Weights of a small transformer language model: MLP 640 SiLU, 6.97M parameters.
Each number is 128 + 32 x the weight over its row's rms, rounded and kept within 0 to 255. Layers, rows and columns count from 0. The size above them is the row's rms in percent of the matrix's.

# layer 8 attention output (transposed), 128x160, rms 0.194, rows 77-85, columns 0-79
size [103  97  93 105 104 113 101  95 110]
[[125 158 148 109 124 140  82 181 134 151  95 114 159 161 116 180 175 138 121 168  67  88 169 168 155  98 181  75 123 131 138  96 100 141 147 139 167  50 117 120 137  48 127 126 100 163 141 138  91 174 146  60 111 226 161 157  98 145 105  80 156  97 143 139 106 172 195 130 104 149 102 136 100 117 158 118 123 110  78 146]
 [111 107 128 153 110 186 165 137 120 137 176  89 143 131 145 131 155 137  54  72 176 127 145 107 108 165 106 114 158 185 155 110 115  86 142 120 151 138 108  87 142  98  93 134 115 192 134  83  74 164 181 142 116 119 120  82 185 120 103 100 119 151 154  86 196 140 181 125 139 114 161 146 142 128 171 171 215 117 116 131]
 [148  99  97 160 103 133 196 128 153  87 160 171 180 100 181 163 119  78  84 156 118 156 150 168 143 128  99 110  85 153 102 108  84 157 128 126 115 130  82 144  62  78 162 118 163 120 160  79 134 163 124 143 162 144 122 122  99 128 135  97 103 120 174 111 141 103  90 103 130 110 170 130 127 119  71 138 151 119  51 187]
 [165 162  94  93 133  77 173 130 163 115  80 111  92  92 135 111 117  92 141  85 103 104 104 154 123 115  36 100 135  92 163 173 139 114 161 112  94 147 159 165  68 130 182 132 103 135 148 137 104 160 106 112  97 153 124 117 146  64 142 148 164  53 149 170  96 156 141 162 101 134 108  61  99 126 166 197 145 152  98 155]
 [ 98 209 181  78 138  77 121 139 123 123  97 125 137 101 175 169 122  75  81 124  77 173 126 118 128 152 152 142 133 142 183  57  68  65 112 173 187 127 134 119 131  84  60  75  96 114 131  98  93 121 139  84 120  96 160 147 157 128 158 137  87 159 167 133 139 103 178 136 115 131 135  91 119 152 139 119 172 181 119 117]
 [173 142 165 120 132  72 111 150 104 103  85 132  98 140 129 116 156 166  78 187 159 156 130 164  70  97 117  97 163 121 192 148 108 145 185 125 146 131 175 134 148 168 149 115 153 131 168 117 138 126 130  88  71 183 137  85 138 150 110 128 170 126 115 156 117 131 164 117 184  58 151 101 108 150 129 127  94 104 133 163]
 [ 97 143 127 118 181 121  99 120  93 135 209 141 129 116 179  71 149 115  97  77 136 172 177 139 113 116 101 171 162 130 103 108 145 115 160 115 139 179 174 136  42 163 122 106  90 126 109 139 140 113  45 189 129 105 122 120 112 187 117 139 152 157 135  73 104 164  96 111 108 110 146 143 124 140 162 152 147 142 124 117]
 [100 114 135 121 158  55 118 158 137 103 151 151 133 170  96  83 118 103 114 119 118 102 129 141 196 170 133 145 144 162 195 171  98 160 168 207 132  68 117  93 133 135 125  94  89  71  91 131  97 117  96 172 164  61 133 174 167 139 118 116 133 104  86 158 147 143 114 153  90 139 106 195 134 131 118 167 103 115 100  87]
 [104  83 105 119 158 153 129 114 103  91  80 135 109 163  98 144  88 100 138 144 175 100 117 102 156 125 101 136  94 177 129 125  80 151 168  98 202 110 143 104 121  88 115  81  62 182 140 117 145 116  88  81 135 156 106 120 173 120 118 173 146 139 157  87 192 186  96 121 161 162 112 113  89 142 151 143 123 106  94 168]]
# layer 8 attention value, 128x160, rms 0.209, rows 78-85, columns 0-79
size [ 89  85 103  94 101  94  95  99]
[[140 155  91 105 149  76 115 147  55 111 123 117 125 143 125 124  91 140 166 102 140 157 156 120  67  74 146 117 121 138 126 146 157 138 179 159  58 102 149 176  86 133 183 109 139 141 140 154 114 120  74  83  65 124 144 115 171   0 162 116 132 133 161 164  84 114 110 120 139 127 123 171 152  92 135 116 134 182 186 131]
 [127 161 158  98 121 142 118 113 126 142 111 100 116 127 113  51  84 210 133 104 160  86 129  92  92  76 181 148 126 146 110 127 119 100 127  79 146 100 184  74 155 174  46 132 133  96 155  87  95 164 165 106 140 104  79 137 130 124 174 168 157  68  92 150 134  90 110 126 138 171 110 126 128 170 139 192 152  99 179 132]
 [156 190 137  99 131 104 172 162 128 105 125 163 150  91 127  99 145 155 111 120  78 183 142 110  93 174 154 119 195 143 129  61 104  96 126 123 142 138 109 123 109 144 169  78 144  75 152 184 138 127  41 137  69 143 131  58 107 101 101 177  99 105  80 133 108 101 143 100 167 161 106 207 105 157 131 189 145 155  80 130]
 [175  92  63 140 159 164 125 161 130 124 143 122 151 157 147 102  67 101 173 153 100 164 140 158  68 119 122 141 112 161 107 116 156 102 183  91 150 144 149  92 107 184  84 158 133  93 163 107 145  90 133 146 149 128 161 126 145 136 115  96 125 132 146 114 165 156  85 119 120 161 101 156  94  97 170 156 146  95 150 111]
 [155 155  68 126  98 165 139 119 181 117 149 140 136  60 141 106 118 160 111  79  77 183 134 113 189 103 144 104 137 159 101 156 170 131 125  72 108 132 140 181 124 138 138 171 153 199  60 131  91 161  99 128 132 112 146  80 175 125 103 146 187 119  68 118 166 173 148  98 145 126 131 116  90 166 164 118 150 174 101 158]
 [144 166 200 150 162 137 165 132 115  88  84 132 141 134 104 180 142 122 140 145 129 135 174 114 175 132 121 134 135 104  81 136 125 229 138 121 109 124 118 144 134  94  92 163 163 100 153  89 117 179 154  60 110 135 124 109 106 110 194  97 120 118 145 172 167 109 140 177 111  92  95  80 110 101 159 161 106 157  85 103]
 [138 114 148 184 155 101 120  86 112 110 144 106  84 120 104 143 139 137 100 135 139 105  84 188 123 102 159 172 115 119 107 130  75 116 160 174 173 140  72 153 153 172 120 107 113 115 179 146  51 126 176  91 117 126  83 126 126 119 172 157 106 121 127 202 159 138 182 173  84 114 141  43 136  38 169 153 144  92 113 120]
 [143 163  86 102 127 114 140  94  54 129 126  97 129 139 149  72  80 116 144 138 106 178  66 157 162  73 140 150 132  91 130 134 169  65  92 133 145 149 159 159 133 151 153 145 152  97 121 152  83 134 162  92 125 124 181 144  96 116 156 138  72 148  81 151  63 115 106 131 191 166  94 134 144 148  67 157 152 105  94 148]]